Weights of a small GPT-style language model, trained from scratch on English Wikipedia: vocabulary 6759, a variant of SOAP for these matrices.
Each number is 128 + 24 x the weight over its row's rms, rounded and kept within 0 to 255. Layers, rows and columns count from 0. Numbers have three digits each. The size before them is the row's rms in percent of the matrix's.

# down: layer 11 MLP down (transposed), 1536x384, rms 0.13, rows 1252-1380, columns 0-47
# up: layer 11 MLP up, 1536x384, rms 0.131, rows 1253-1380, columns 0-47
down1252 089:124086116122113088128141119106137144129141154141147131094127139183180113156096173160106150154157166100156114133131119133132190103114094145133124
up1253 099:065133153081118090136128105128130106158113115118132087132164149125110135142129121175118101094145128112135133086061125100147150103143154115073161
down1253 091:139134083098093170157154133157138169117110094076088105116129138111130096128126178151128168147128132106135177130162161144093144146151131167114147
up1254 100:118128112100153118138132119143178102151124099120122173162116103104091118111119149121115080139154120128133098145124152158133099120160141137157112
down1254 104:178096143123139156104129114113104181172171109166146135120119161120116131118131100151120141140088132093100099141132087149117115135099094125104133
up1255 097:130112116104163189122133140157123171122156149136144139130113138148128121165116104156170108113112116155127127107113133113103141130141100125111123
down1255 099:128138197126097159110112119071142121138129116091116116119113090137136083119115106101108165126128104133121121151132126120156145176125110130143113
up1256 096:136156112071111138140117113139130167137118122163126184104103099146140135110107169114109129135083120127121056121148096120092148161101111121105172
down1256 098:115120114128130157127143136119160136110069130168123115120099115108144122114131153147169163144139121145140131114104123113170105115111110139106094
up1257 087:144165159123132137125145135143171158133108111128137140128156140101116172126095124100122095165136122097144132127121142136144130126129127102139121
down1257 080:114098107122113150113103098175106093132131125140084120114127145155152116129132168143128135132154097092147133137185098148127096112114082109149150
up1258 094:154102088093165159136155127124115131136101147117110130098118093139114109156104094099150128137081117149112111125121105137079105157126133125142131
down1258 095:150107139098088137114087173087158112146141140098153130154146083077115139107123072141120133131139123132139125108131112106102132129120115101097138
up1259 107:088103126132117176111140140178136096148117165077114137111136129140095145124114097145155107118155138160070156145086132157094134097173165128144074
down1259 105:134107150109121133120107114150096133140140093103105110121135094080148108095121112117156122121178123129107134152120134134118149105122125131105117
up1260 100:120127126126103149106121120148162148199120131122129077147117136153098135114125122142095119172097145119106168135117142140093101120126109167099156
down1260 099:118178102141149137155141115097134164118157100117125127182126089119119149162164152104134093103107137139127113164109127111156117172105065181178119
up1261 102:120160127127095074194146106104152145133139091122099097174123158104096154129140127119108156146132103143122106136112168136137161089171180128131096
down1261 113:125141092142110107138126119087123149189104137135152136106154136134139134072087104114148124152127095121139131134080074139125167157113134101136129
up1262 101:131098117112125128199114116117111176170103091124152166152137113115113179108151132123149141167127146137100115171133110187154094137114143133141117
down1262 102:129133156193118121164146148138118140147161152132109102125125148113088134101148153115145091116119110164116104100146117159143124118109144145082127
up1263 100:139145163126166113124089147132143108110147134106107191103140133136118117149114160120090106142131132165128131115160119149131107078148137124110107
down1263 100:150149146116121149111112106094134169097145115099106082134071147103116125141118130141155139118099144184160135119112136104139120117150122168135147
up1264 102:172175101139154102109091135130147128185103174122137158123082128111130149133140163115113139158155125163126115132131115117159106182111136154157165
down1264 092:137142148145120099115108101081116082122126139104138082135069142085122095125161152152137138164091137154144127106081127141147128116150133145120136
up1265 096:121105132144112143131132074154132128173153127142110135067140121117098077150137132119126122167130110165119141162088128102108145174096134114103204
down1265 108:120101123096150137150166153154152103115127128148071144150069110096114147143142135161093134127142152091085126105135108067128152130126132132120131
up1266 105:148124137182164096116133136114148114128085120123121136106099149164132103152143146167121115154129127119109147118129145144125110110120117150142136
down1266 111:131109143138136131126107142129135128149102134097146088136120139141131076120151116111170113160146125128122118153136107116151125144083137130110145
up1267 101:132123093119129156154087135159102134173136123109131147158104112144108152126125115097149091092139135095083125192142156119149157142108131132132144
down1267 088:126116105088109141105104116130136110108123150115115141119122115124148096159131103098138115100137160105141149163141160118125181099108149100117107
up1268 131:118127091117126119061130156085120163158109139133172146168146155120138116145110127107120100144159117162113146114105130083149132123133183131176078
down1268 122:126129103138113106112120112054095143156100149115158088131165158120114077126115099137145115118171137067143122112125132159180137137122156175114102
up1269 102:149133134104101136119123113148130091118136138122120090142127094113174139122145106110161170111145126137125154120126083155107119119089113085128131
down1269 099:120154121117148133103142148125108132161164137138146132136104145154140070104128129148098152101145107116119145125093199103136155103153110131116154
up1270 096:143148141123163128092066159112144109140145126150131126148147152118093135098116167104127121167119113137124138147132109147102091115071123136148139
down1270 085:123111119127145143142183125101147149129140135125194102144147079133119112134119137152137126125124113158119102105124139118149159107133104096122086
up1271 113:123145136144180092143115107127170133114102157162170099092147115097151111118111136186151145143121116095125147126146136151134089128126111142124106
down1271 115:152139160149140125116076110169071131112155143101160151125118100106142102135144140134100144119131100146137147125124088196179096102166137135133156
up1272 102:113113088115157109122121132133118102134134147137140118142124095136122122115126065100127126122123129125105107131110121113126133137165128106144152
down1272 093:113137120120072158108135089112108115121149128117147085119144139170087106116154128168116140100115140095157145114148154163139130131115164136116108
up1273 102:155122125095145165118118086099140201158090147117173132158146170136150122135127123126146169121131139123097117105177105121112112186135143156072129
down1273 105:128104133083145144113081139150119159161149146134186153156158134150158124157164137113139146103141132127127116111126095145160146114108091099129108
up1274 092:107080120133140159156104161132125146106125148111090106153145122163120140151110159109135164087105087127163163167141121155088163096129141087100146
down1274 092:137122146128103147083095140128105089117144132158150123119136089120106123140128143145136138127119105148112124118120087127135126132125137123106116
up1275 092:049126159137079090117109164110103106157131142142145125105122143104105144095130131103133110099122139122148118124094120134108156147072111118152161
down1275 099:156114107130165165071162176110123132079135144087132104101150098154127108114142141131159150125115163117121116137172120107102129122112109150129116
up1276 099:144104153104153150114118108117109123130113130139139154134109160109132153117180142192121159118149110112146175145152053110127170122122099111099156
down1276 101:107108100141090158093125115098104115089100114116104149108133097161178157123136125120156088118092094095127100108115087156139130128132115108152138
up1277 095:115142119117174114156109133162112107113100153121157154162115143104137120121143129085121103083142140118096134117131140139132125144132142123067114
down1277 091:118111078111134144126131135136114157150146076082113128099115142180138159120141126155121153131117162151145107082122089112157159095137113157136150
up1278 099:086132097103128142141148134162139155145076196108079138114150158128130141158167124167153170149114118098137125128135129155109102106130126119108147
down1278 104:135148139127141147107120113117104093082131143128165150154118125130145175196139087155143094107109128132185104140115150164147147085105133150132091
up1279 099:137117091143103144169123072100164103127129107130150147089128124103125142104115108163115124097142116157169115151121151147098129138156162102149134
down1279 102:126171153136172101116131146095162145139112106134162115111081175143156117140133130118131147131115176133146140105157152115121089120135136142160138
up1280 110:147136155144153139115154142132130116128123088106144147088110107131093117107155127143133127098151130083110183093136135151062107130159098121113097
down1280 114:124118146147122117127156151072107142121078098117106150130164137143095082100104088133147124115134110126120109145114160123120099103159141130158108
up1281 088:103100125147143175124131161100131132095126132113093157116172090128114144093108127106127120146131102142079125152103141115141111132149163107160147
down1281 088:130154125117110097098149108135145158143143109115131138148156147113148124148139083141086173126132141082154093121151098123121144185098156164123148
up1282 105:172105155145090116117100119118099137154125164119116143108174100127145147128115163123160143136143095160130105144102122142154078093087139117151157
down1282 112:120124130074176143130162137080104143117126129127096120097118131156117111141145137131148142148130053104095150140139094135145126120117183115113157
up1283 096:130120084122099129153170124127123138114143082171150109155100149131129101064101154176132121117104135131172146134149162180063142121146133167112121
down1283 092:097118112129122174142146165158127133123157122135173095059144180134160091116121118126192135167100135116069117127119121125151128106103130116148121
up1284 107:163156148155092096139108127137132126114139106140160105089088120098122182153154155114124105149138146123128107114133169123112152128143146115126200
down1284 102:148095132094115109128093150090129126124137122135121111131124086104168144155122162121110069149113135150127145112142103123125116125152143173160126
up1285 099:151125114103139159097168123138136139128125137132093166097109121084144151127133123148140124170107157104124129124137089126115083115142093143110150
down1285 091:132124148153094107098150130135123132097129139150200108118141149152146145102125101112132140100107136118135125116127089094157174156147147132138096
up1286 107:119143141123120143156122146103131124143148094147148172118127123097134132130111126108108126097106116167111076134094126102116144185183122096120105
down1286 105:163135149158098100147157147123140127158142128107147157113145130109157100154142131110146138125112111132132105197137156099162136119098141136156106
up1287 096:163164173096145177192131126189142117146110200103126107165111068112120157158116135106135135100138100129117113162116114088142171149096152133168145
down1287 093:118109164122154082130091149107131135111133076131130145104134158135127132113128150087141151140112154151108142127130146104147105165136134116137100
up1288 102:154114109121136133131106117115128129134178140092143122106100121128135132138153082127122161146109141095149151115088121131071130143134148090149074
down1288 105:165067151110111149101099094156097138092129147156114149131176135135092108122118113122127134149133135105134110147122134186138111129166149194153107
up1289 094:109098147144151135152122098136085159120091145111133090119070052131045114117111101121109107114094120092146127137155115112154168134121138154125142
down1289 103:101156135096113169056141106120132112095134158116137099122131134145104147152113111088090126142146148136109128119140131135123108145139126062132136
up1290 104:128127083147184164137122084101120066104115114126187147099125086111118157103094130091135129156174129134153108045123120107121136139119146104077131
down1290 100:115153130126119154117129103150110154117130111150125100192083077101120119095089185155148091114106097141157124112178123130085148135134100168150123
up1291 087:127111118161123114127148123164141191183160147142138072157095070152129139105172114141121122166098113113098130117119176130144136080120122128129150
down1291 085:088124147152092156172107124141135126090107145112118155114087115138119125143154116138142119120149135081120136166143102182148123104105126104104144
up1292 105:159139099130148128102138138106153142112050167117147126133132101108138118082155164134142115085151128161138132096094121123114129165186096108160134
down1292 113:133133137141116097136114109122154130112149117166159129143145174141164154141083132133134118170146163144093118067122125139113140080133099116112128
up1293 099:128159152146111111100139122110187090165136172121150152089148133124125103130136166140129108133147119097160128120105111154108132129150142109099153
down1293 110:165157112122154152127145124137144078146146111123120111119154165162135118150114127137153112100125131146131088139108160110134101115118142131155108
up1294 090:133134154106151158137133155158095114134094125107084172150119127122109143154169123125101113124115132108155112138127126119115126110126151121112114
down1294 087:129159055146123114113080089134118094135135137133120106127100125125128128135144076111118101137151134098150091111121136102108159122130088135141125
up1295 093:106127167168135135138116124159166137152093104122148125085100109081121138072113136121116132105105148131101089124085146090084143116125122117111134
down1295 087:131111112132115121071109140120127102147120111143099117094113144124124124133141119141130147099124094160165110117144131146116088156115144159156123
up1296 097:151095125100107106165103145175127130142119122157148125157077130111125129118147148097138086145161132111145092116078141149083086154111120160176117
down1296 100:112151146120134144164137116116145107158166125145120143191109131099157110120139143096162169154150127137135120130116140161126115118131102132137145
up1297 109:104152138088117176112198110140116117149143120117096174168100129126106111089131137136109139115129141145100103143116168127133087102108118134091051
down1297 110:148107086111158148121098106099115166184128132113107150156151162134152142177134148117154114135127139115117128096124139182137127098149136135121111
up1298 093:104147120100097149130101123183140092119116139162131156133112119153148156127124130134143122134124154116150132119106107119119112156158142156122143
down1298 092:161100137113160122100108107114108130131123108100129113098121139133162100086148135099127148072159131115099146115149131111133087116161145087129117
up1299 102:141146089070138115127134081094127178115111115120129114133119127126157115149144111142131116094153137119069128118163132144138151118151090101125120
down1299 092:143117211146106163142145096152119139094110143109166138144128071120129141109122156109165175124135116140160143127082149156143165141170104161133139
up1300 101:131171134130106122167142134108124146136125123125142161168158113139098132123124151147147138173150160145138157153137147083089123103121124111137150
down1300 101:119123094136128128144132067157085157121164103169137128128162111140106161124169135113128138117149167125155095151110158122182051139136120154106138
up1301 101:168085140183126112152158102111124141112121122114133135144111110170124105123126182133190093146130125116083148110091118117050128127131154147174178
down1301 098:103120108142132146145117128124137146120112103167086095036133116141135165119167108111092145123154115149153135136095116118137158141133106141105169
up1302 099:127134147127135125108134147105132118150089129112138142158134136128147124076128154113136117108126120134122081093147152117085135114129117176126131
down1302 111:087147105080131166111154149115137131131091159088154130161151086132126152140071086165127135143092132151153165097132180112125141150167063094095101
up1303 103:107149096130146098156087106134124120188159129126122153140133130149084108141137114105127160134139111140182122126182103158115133215151094141096103
down1303 095:136092104145158063094121124165144100119143164155115118141091123124119146131154103126147104081162122109118123156130175134111100088138148138106084
up1304 097:109184130130146066143135122112174134162111153177113109153119113113101081144134168097124119164120094094092100135146093104117098148110152124118123
down1304 102:128154160159097103129160105131131123133151150076129102170153112139114126154141137142122129169155116134120138122118120144129137101103152125101163
up1305 094:141163144082091202170106143111112145112179165131161156079103150146123127144142106101118155169125125097135138126124110126163141131138143134128122
down1305 103:173084107148118159133120100166095141096125117148111123113150161122167132149146132140155149115095103166127126126113169126158092081113119168119123
up1306 107:149113106132106182085109127129132099129127135132142149136098113101105135155141201124111168112129109151094108132165095106103088157128096127131117
down1306 112:148102148154172133111120142095096105177143120147176142123097137143128156137159130077131121129099131132118131156131091111110106102122135099135105
up1307 100:139143131103116144118132134174119147108110153121102132112085145116141124153107137088127105159103159140098123150173132103095123133106125129121129
down1307 116:139109090189090148110084122140132103128136070086101143129164169127093128127154126112115125156155120129143145117100123110107140127099121086104138
up1308 106:146130108126106122135179148143169090094108089096134093145116128142125080124143125123089125132155072119095092127084119142172103092120131147133156
down1308 110:159127132121109141118128147151122109142121148119118135111108111125179153154132114160135114077109078086095069113133123171138073122170123138154134
up1309 101:133085088165126170118104069139100163131131155102143150131132141122123101153135141138112115129128130146178111137104095135104122119120097111090157
down1309 105:104114104115119127147128090151081115131111134101155111126155143120110126153121117152139118102143099126161151145156133115181137101150178142122105
up1310 103:122155100123109100133125137093139103137131135163162185108084128119144129135161152108117133148118106175144093129103115158111108088131109160160179
down1310 105:114155105101112110120124162100144113130086078199085110147099139121113161113157140127147145129176129100144108124117138108152141054133182136128148
up1311 100:101108149113140123146127106184155134096125131089115150122119111103154112143137111148106089158087142130131064086124078154117144179100125110121117
down1311 106:085136131109126131109137101148081146147137114134143120152123111157148153097146172125145099135150119177143141152106157141132114115110145168145099
up1312 107:141166107096124131140149103129187109119086180140118117098146048127114112139132121128157120148155139126113142111099131119102097130098110104157163
down1312 109:131111132145135124110161057089145096111166107131160113103125095116117131117146083109119110136125143123124130108125136119156162164169143148135112
up1313 099:081126132094134121141115126125119166128104143100130098139145097133119153103169130106099147165132115128109125137137118141131101176063170141091147
down1313 095:137071168190119145133125171128079142108158133125149144097086114111126099159120138118133126142119119148111147162137120153164157164178094110163129
up1314 092:115144148143143153141170150134119141133133127127115102149127099133113102113135101083119121118151141110110121100100144156101124121110115103158163
down1314 091:128140099134142159131133143130134133168117104107143164151131154155154133084118129114131133108155091127157106103158141124161164168098141116152152
up1315 101:116134098104134167094148118140138103156128135114143146130126124099100115127170113139134084173151181137128137137118123127113105072104128127131101
down1315 089:140078112110114136092166138148165130104122123132117126130141124158109133091136109147130082142124140149174140139144069109137119121136182133157153
up1316 106:156162087097129143128073127136107131089110183123139108131183108172126069138114127103146113126112133123124105108115146116144100142136118109171140
down1316 107:150131172124127092172153133107133122118118099103139124114125109103121114112130121153131138083083096131173132101094154118089120139133077136151129
up1317 092:144126123134150128131153137117141146109138119146161158136108137077122122108163166176104163094138086108126137145130112099115119120149100138138091
down1317 088:179162071109092133116135087117111150105155187152113138073120162189104117130107122151122113115137114144129139125150124144111094158071176119105125
up1318 097:079152101100105093117138129090102147104093121104116125148123148112060114147103155156167121161086122080141061128137098153105124152098150142121118
down1318 096:086123119166155141138093096118116152116118105080139148094097133169143136148138159128133125128177088116145116147114124164145118104110102102113127
up1319 097:101059088102121122162124151129088136151134112139120151087135143153124124150166105147089124123106105139129107117120099165096143107161122154147118
down1319 101:164131155177109155111131075143098115090106142159127107145138079129081134087122112126132161117116158146115142101119151114148155109137089130153114
up1320 099:138131156130120116099089086076189140137138102097133152144107148098149196137127178088121109114147159138141154129142141102123148109116191105115096
down1320 105:118176164120111087140141162145125111125120078156123179151094164113099153168098101092134110156170084131178132118173128120110099099114132102113148
up1321 095:112120160120098127115088121088082126135123129099125120121129130106105137137130088155119163126139131154144142116138142106123087129115128171174095
down1321 089:118141154131134184117087138116133149141124120150137109156141148147173138116116145113136102161177095108092103103138159152111144101109105114133159
up1322 079:131123143096128101195110103132137122116129125106120110130152081143101128075115134154082109143125128110119121095130132125142128118129116091092113
down1322 085:112153088122146137134139133083119163126117141120111089123125114154131157142119152134114158115184126152150109118101149161115158138122115135114120
up1323 100:101118117166106126109159092135143119116116136135135152101081155130114109172151151172151126149108142159145098084125064171116126138186122161065113
down1323 105:126146127118143159154136165164081146163138104124107142137155121154093161148119148122149160129133072104167092173119138127156142137131140094158093
up1324 094:137140129140119152113134109099142136097142113143179135133104135090110102133119129133139111156112133091142150156118127188168174133159186147117141
down1324 095:128156149107108119122119158109148105126103136132129094134135131174156105117138131163142143137125156111119131172086120129127161153133095146099092
up1325 118:122085104137114134120110139118126161100118124143136113108104146109077144099131130139140102135123132111128102096111098123121105113089120076073129
down1325 114:137147120141099146150163134137107134121119094154124116151111133129098118099103114134089130116153119095138105150113099094188128111126149095131176
up1326 102:116105141097161130159136130144130121105120149085148154127135154130134121160144154116135121166099141122144170125146112122128178124168145106085094
down1326 109:116115136083141163108157094127105120127166114108118142098145173124139179143123153149101122104131153131108110123103136165088144127124160077120137
up1327 102:083152119126129157133104114145101086137139129081124128117137126115163108163156154133133144144175096167123142137138119121100151145170115139157114
down1327 101:057128139145149130140139054071146134153152132116086138090158121101152146143132117113140084140131108173163146128119122104145118151137134143130133
up1328 101:135131124124126145084132149131119147150105119126126081128145150136098108128166135140146178153162146119159143102154120152136180125121133100096139
down1328 107:114124130146177127115126112122104102125127152108151094142171085182174161155115111179183103104139145133136110117106107133093186106107125104132110
up1329 095:132130142132121129113076144108154099102123115046147082141104093144128109164154153143122128107124131122178139106128126111166105131086133131103159
down1329 092:105108116089125104133142148131128123155135128159139132085102103184131107143134117125121109139132123114139205123099130117089133100139115144128123
up1330 093:127115123106146113115127126143152125120114139081160125150112124146116104082124132180150106114120127094123075108178125140164171156087158142126162
down1330 088:152114111094134097099100150104116128110142067079104115143115176177074150139111113139090143105117114151124127138148135130117130130141126139138078
up1331 075:103113185143125130128148152100176098120154122113152091130199111119173157098162131145141081123130129084136105140160119149125121106073140157128118
down1331 080:126148126104122133125100081110090152102100118146092134137139151153096119152139068159127102137101133163164105107127117111132143133146157080117097
up1332 083:117111147150105116145121118086119095145137093168159112103135144157089123115147168120094120132169091120157098162137150108205155125111149138139134
down1332 094:082153098128150149147116109130095137163137183127122122112108145112146135127150147084096155166139156112093126097145132124100122137124144129092104
up1333 110:129138187112122128094099146140140116191117122132160155123138162133149099090136108108126126117130108157109110147105111120125134130124148077140119
down1333 109:075147151096135101082082143161116148092132112108142120156144160163100120127118122101163174116129112126110182084103094099152138107116154118169117
up1334 108:124135128140170140138108111128132092125102207146085136145158122115098096102133142118166154095167131116105143141138125111123117185158123129115128
down1334 099:129112149111076099081141134094151145093137137115090186109127140091122156123123128113098097107136121112133117143101157154158130161134109138105121
up1335 105:161160121099134123109136125114121152065113145096129176087114120150111143138121100138128136158138147126176144108149160137164148149140139153099144
down1335 105:126120139113158118129111180104135121166130154127125129137151133123158147121147166150129125106131112136109141114098155125110109142142130121109138
up1336 091:116130097093143122132113121139146129155090133143157104125148150147136126114101145126148120124091089163122117173130118078096101137152169091109173
down1336 080:119114101148116187113139108126149140132120092111112161131147111113115165101142075176119123116141133147130113100124122137140118134083154150117134
up1337 094:145101150165167133127123125108145173114142122117113137119138110151126140109123092138142158134081154078124112107135129133091117145079146114101125
down1337 089:147107150135121163126142164107098149133126128142125129114157102152159121167122137151146168102157095130074123157090125147133134109153114143118127
up1338 112:123127106070139130119149124143116142140091160124155144126145100107142139107161148138139195141134122156125162142089110152122065146145170145140154
down1338 109:104129096121100111130121126122169181145124159110106101130125139091118132108130134081124159166121103096125087124134085155156109095125161104127149
up1339 096:152172130104125106122092126143149161127103132140127164177140178114118117110089103146134148128121138103106126162119101115122141121092105156141129
down1339 096:119072108141145163129125138112099150186154133127125125122100173141120083153109096115106119170141119145156122145142129131115146155139116107161124
up1340 101:141067106143104117089166147104120111154120108118122156170091093109137174139113141133101140132097116163118108108111139105093143134127145129182127
down1340 094:131125155127106117115183087102144129150130143092121190091113139099153154107118133143113100120167130142124110125153108146129120142133121129178127
up1341 094:080143114147148146102102075131146131101135119079150133129084115139105085128158108085105075139163113107132122111094120135125124146072138093100106
down1341 091:139107080128149190126128162098153079111175157100103153129117132132110151134134184145082121120112137137149088125111133094128155132135088101115135
up1342 094:126098072108097075164125096129131131125122090143134159134106123085130130132153125167099184161164083092116111120129137103114114131135109109169125
down1342 093:162123127130098164120113127143150172102133173142070110108076134141162128171107131122138149171121118132132110082146148135128137122115121135139131
up1343 098:135117117116150137101080128150091107155086156123145157135117131098150120132128146083146101137148146133127148160122158139139142109117127115137130
down1343 097:109109144105132128126118185121064133127149108166139130115092133126124146140105151135137136160141134146141149145182101108123160113145132138129153
up1344 098:130170119124107161175157165140161107105137141128137102133134088131142110143135140123136122160151158134133122145106146133103130123116135144099126
down1344 090:123088121051129110127151104133152097152142113095144149110173069129142118108071125105120121135140157111164118094142110132116133167102069113112079
up1345 109:131127144160108112134184132132133164162115152124185161141151145112143084135104155112127099142163134153127144099139088124149134123147126127136103
down1345 101:154098107120075122141153138144088114163143118144155138121159142109087131113090091092112103120122114145099138157126140137145154155104172121100135
up1346 108:109112145124096104137147124120151115118131139155119120118097127140089115107088109115147106118168157113141115110135108091119142131091116116116154
down1346 118:097120155125141130103110155134161100120175106130119099167162105140087103088105094123104158116150130133090129139081146133075163124163116124128123
up1347 098:104137140125152106108148141102122141131094161094142148154124096101120173166158140121113081161140105137092108144141114147119152092100164135132148
down1347 096:108160169127095155079092130123130152157116161165143120084125132135086142098146130131109125088126102143146114155134188182131144125120061113154128
up1348 109:092178128100167149133130113126085146146132140114157105178146138151128133138147129116148114137176128103149105120121107129124116137135186096094141
down1348 101:101123132143106130117137099132167131156133128124116070090128065137168132078147135117144131157087122132102111131108124191122095130091111137125133
up1349 099:108117147119114105155187166103134113151107134127166096153169163153143083113107132140141071126083081170097180155133128149142106093160180129119126
down1349 102:143115094148117096117118122128118080104169132093153088131136141158130136111133121116109148152118093132131085119108094120108105150102108117146134
up1350 106:133105137185154159140107143187152091130141124098111131163132139136094105118112141155156115131097123171108145107138117156136147122117122107166111
down1350 104:122146096158130140151158121150091123129078165120126134126158149157120129142077108172141134126128136137094111084129161110128114149120127136078139
up1351 096:126117154080147130089164093112149108114132148142102195163142116100144135162133148136140114087154131139114142108107110136165152140120154107168133
down1351 091:108113090104085117139130140133143128115162112107152122122158114142145131132160132103140135117103144153126127137110117133149096141096171106141153
up1352 104:126094108136058125147127124085110134132119120131152105125119115144105100164150087112153162105141119094112116157132103149138127089125124100159173
down1352 095:146170190160123101098134181093154132126148132130161133123135107143127123172130133132094124134134094129127177108128157145140157122098132138104149
up1353 100:124142130117111129148136130109125114140115151118121155125154123128112130130147135099129089106086132159077133093135145151163113136149102117133155
down1353 104:171153092071152093123119099130137192121152114122116194143130132120116148120153128141125112133075131130131125068117111122073103110138123111089138
up1354 093:172139139126129135145159127103121111094132124101183105101140143098165174184105088108146093185117158122103156176138099135115148112139144133133130
down1354 083:112148128105117121139137152109129105125193134156168147104123154108151163123100111133188134088147122135121110181085072138105143109097145132109092
up1355 105:094120167108119091104127150162130148103119173115145140135080115111138129157115109111140103100067143130158116133111122173085073139129099123111175
down1355 101:163088139156118132141139138122094138108124101145129097156097128163158119155144146133139149135116137163124113157174117145121192147093141104170129
up1356 104:139128108085132125148134163149122170139148178130127170111130132127139153135117156156138144135102168102143127107136137088130169142120121131146094
down1356 110:145151106169121108126120120110098149135102133086095150150121159141118136133113159127118154105112105126129143157118126108104117184112121119137131
up1357 102:140124132102176115173175165162147121137130180106108147123129085163151154130113141154129100136147105149090145111158163161100121108163115128152137
down1357 096:111112122137113130127091125154125126129164094110106063137098128093084122091127114155129146114108135124110140077169136108098135121147100137100116
up1358 102:103112155107142124157137140118129087106111125126084118114133126124106119104137113109090113126162111161105133134094093144079115095131141120159184
down1358 106:167158141139112144138147113141109137119163112087094158118151114125119144155132111121115091113131122094148137120096165147137170125125102185130134
up1359 106:102092143115175120158131119113118126105054117115138163155133118157152119165131110111093102145140134139086096126065126105103100121095138088105094
down1359 105:154128124117137133109122118136100091122135149079108128110129109162127129114162120106068148104151133157097073179155098151126084136145142095137135
up1360 091:111124138102093157160154160149152142128104119113107137127150128119134110136129090143158144123153126100071130114143132167092124113172170113142144
down1360 104:109124141165127124137127130141133139128083109125134134163163124142112095107115132138136119112125074093154115114130121096132135119130126141102169
up1361 103:124166177184103115109120160145097130110172136112128103135086093134122117148127174149150117150102119121103106113160101131118084128141129151134077
down1361 108:137191134108118144123086094141114147130087114102112119143124139118127151104112090132136136138099152100117135140124143126147127114146155122131135
up1362 098:130137124105147153140088120153098123131133136146159089143092158133158163125146152106140117152169142144093119111088133104143059139098126128130124
down1362 100:149118113161173109101114119083098142114153121139126148145180155156127186097103117098138155127125175087104109154142148122133153125138162125133116
up1363 097:085149122111157115190156132134120131141123131151138133167114132123137132140135139150156131142146139131109119114126098135096103139106142164162123
down1363 095:100099118151134079101113119140120122096134144160133111133148131134103158137068122100130153117148129061110105132171135109150124144136096113166115
up1364 097:120097094090161159078129131095149103152120138138146162165184167144125094155123123097153104127136132113184119095132147173110130122139114121092118
down1364 091:147132151148151101145144140104128123080127086111151136138128123090158143175128111106159163115119143116119155154105124102140153069120107145118102
up1365 092:144112126109119134128159135135160148148121135117158174147159169124165125107155140113116114137137161111133126127089130167121086108151162092135163
down1365 093:108160174115128155163131102159113137114154094158127168101151138105083131117111141135111125135167141124146075131149102103144083116077130103089163
up1366 100:100157126150155144116140109135117124108116167154129110137161099127133130076147136122153153152129124113106093148101110080114129111141175096115132
down1366 101:144108099141164145153143142120106098146131130136101136146120109120146122129124155127103146115116133108118138110134160109170108176117120108097126
up1367 111:143143111153132105117118109124136136086128128138097122132129140114102112152155113195119125107161145162145126153131113151157160121139137063090133
down1367 094:167167144114073105120111181172136094113141137160107110128158104119135121152135102123145124098123134128102151104106122111098127100142148140136141
up1368 105:125124170161095136148110136126146113103125106149125139145132074125125136122143123175114133086151133142120103116127104133119151121091132140140148
down1368 094:138119090124098155116119132132140135135113149132056147147114128161136150147093138084102159109158120169155119167128129129131130087182149122105147
up1369 103:156127105107142100120091113118151145150110166083142162171134170156141145173108148095129127169115144115120142131140114134158139123104129114155128
down1369 104:152147166153145152132098130111119116147092117129113123137069117121174149120120112123162146097087118074099129146131076139091103156191128155131107
up1370 082:148101110117154115098156129116084097117098111127108105114149124115109102091119160121147125085119153086106143145117085157094140135113141137122126
down1370 085:110132083132137147139118143122142131115134109128094134139147149103136139129152129123098144114148113164137121112128131153129099139125120131143094
up1371 101:094159130106135120110090161145112146122102152130127083154110098105101105144150095159116167170169145155116163188103093117123145127129127142166141
down1371 101:138107134129089115154087165143129092115088146142073105114151126147117144158144090133119085155151158154134145149085176111150116170204118200149148
up1372 070:115166107110130097122149110143116132135117167120130138126082099149130152134083117089131173124125129119128150169136107110066116120157121151127160
down1372 080:140127139136127147063100103094132131111128066137050074141165147119124126124150115111125094143103134129123108088114133129161138113136119121136097
up1373 105:122139112121155133125057133164142127102093094126082147118136106156163129148128082123142084147136153155143116145082134169150125143103124124148132
down1373 114:142141112149113100088075113103086117127135109120127108153155110117139158200087131110152141175127134140114130146155151130133089083138112085130166
up1374 100:134164150122144159137135103133152093160103142117114140189115126100125143142098134089132132131119129135148134153120097142089186153132156108143156
down1374 095:107109133162162098178155154122160131104142142084137140089118127150105148118138153139106112136138158094107110169092131111123122100118157093167079
up1375 102:113092149123154123146127155160109093113117137115120136139115143118096114092095149166138180102165124139099161145118111112127146171099090123092111
down1375 098:072125089065139113059133104158100115149111107118136150082148127112104130119125123114119124101125132076100137114157126106141130148115101171126106
up1376 099:115111126087154160141129151105155135130146163138117094147139148108160100120114169143123176123087065099153127159097094159136094157119121096160102
down1376 099:129177154136125101088136114127124119081102152144122106104139113155149119168133153114162162117136129126117142136098143132106096131137111135113069
up1377 101:102104152123104130106133153103120140127098124136146118108131128158152130114150158141128118122122090126129137086121098158110116154088100132109167
down1377 096:099117134161144102068102095132141139063151144103157167151143161126141155092128135091150130095158134142097120096103121091085194114105156112155126
up1378 100:094111135131143136159144142127146150109144121150128133102133096136125133105167116105135147134162103123119133128099122153105165141110097132129140
down1378 110:131135112125120124155125143128111142137124111092144126109080159135102112113139099071152127097160160130157102138141122120124095154125078132121110
up1379 101:159111113129150108106115164082131141158148131123124130134142126148149167134157119137153132132134095134145087146187166117120100135144113126089118
down1379 110:129161137136145124110098098115121118139135116122093105138150120145151133117160091117147140135120104118095131119138132101170125153113152122118151
up1380 101:139126115098141175115101097140103095147114102092138094130180127132158146134131107100158126133101159107108131147107116142071150146127134151077162
down1380 104:104146111126121105129149115107076152145073095156118111126181148154127144124154117126173120125144143140169159127124159117104109136170142115174119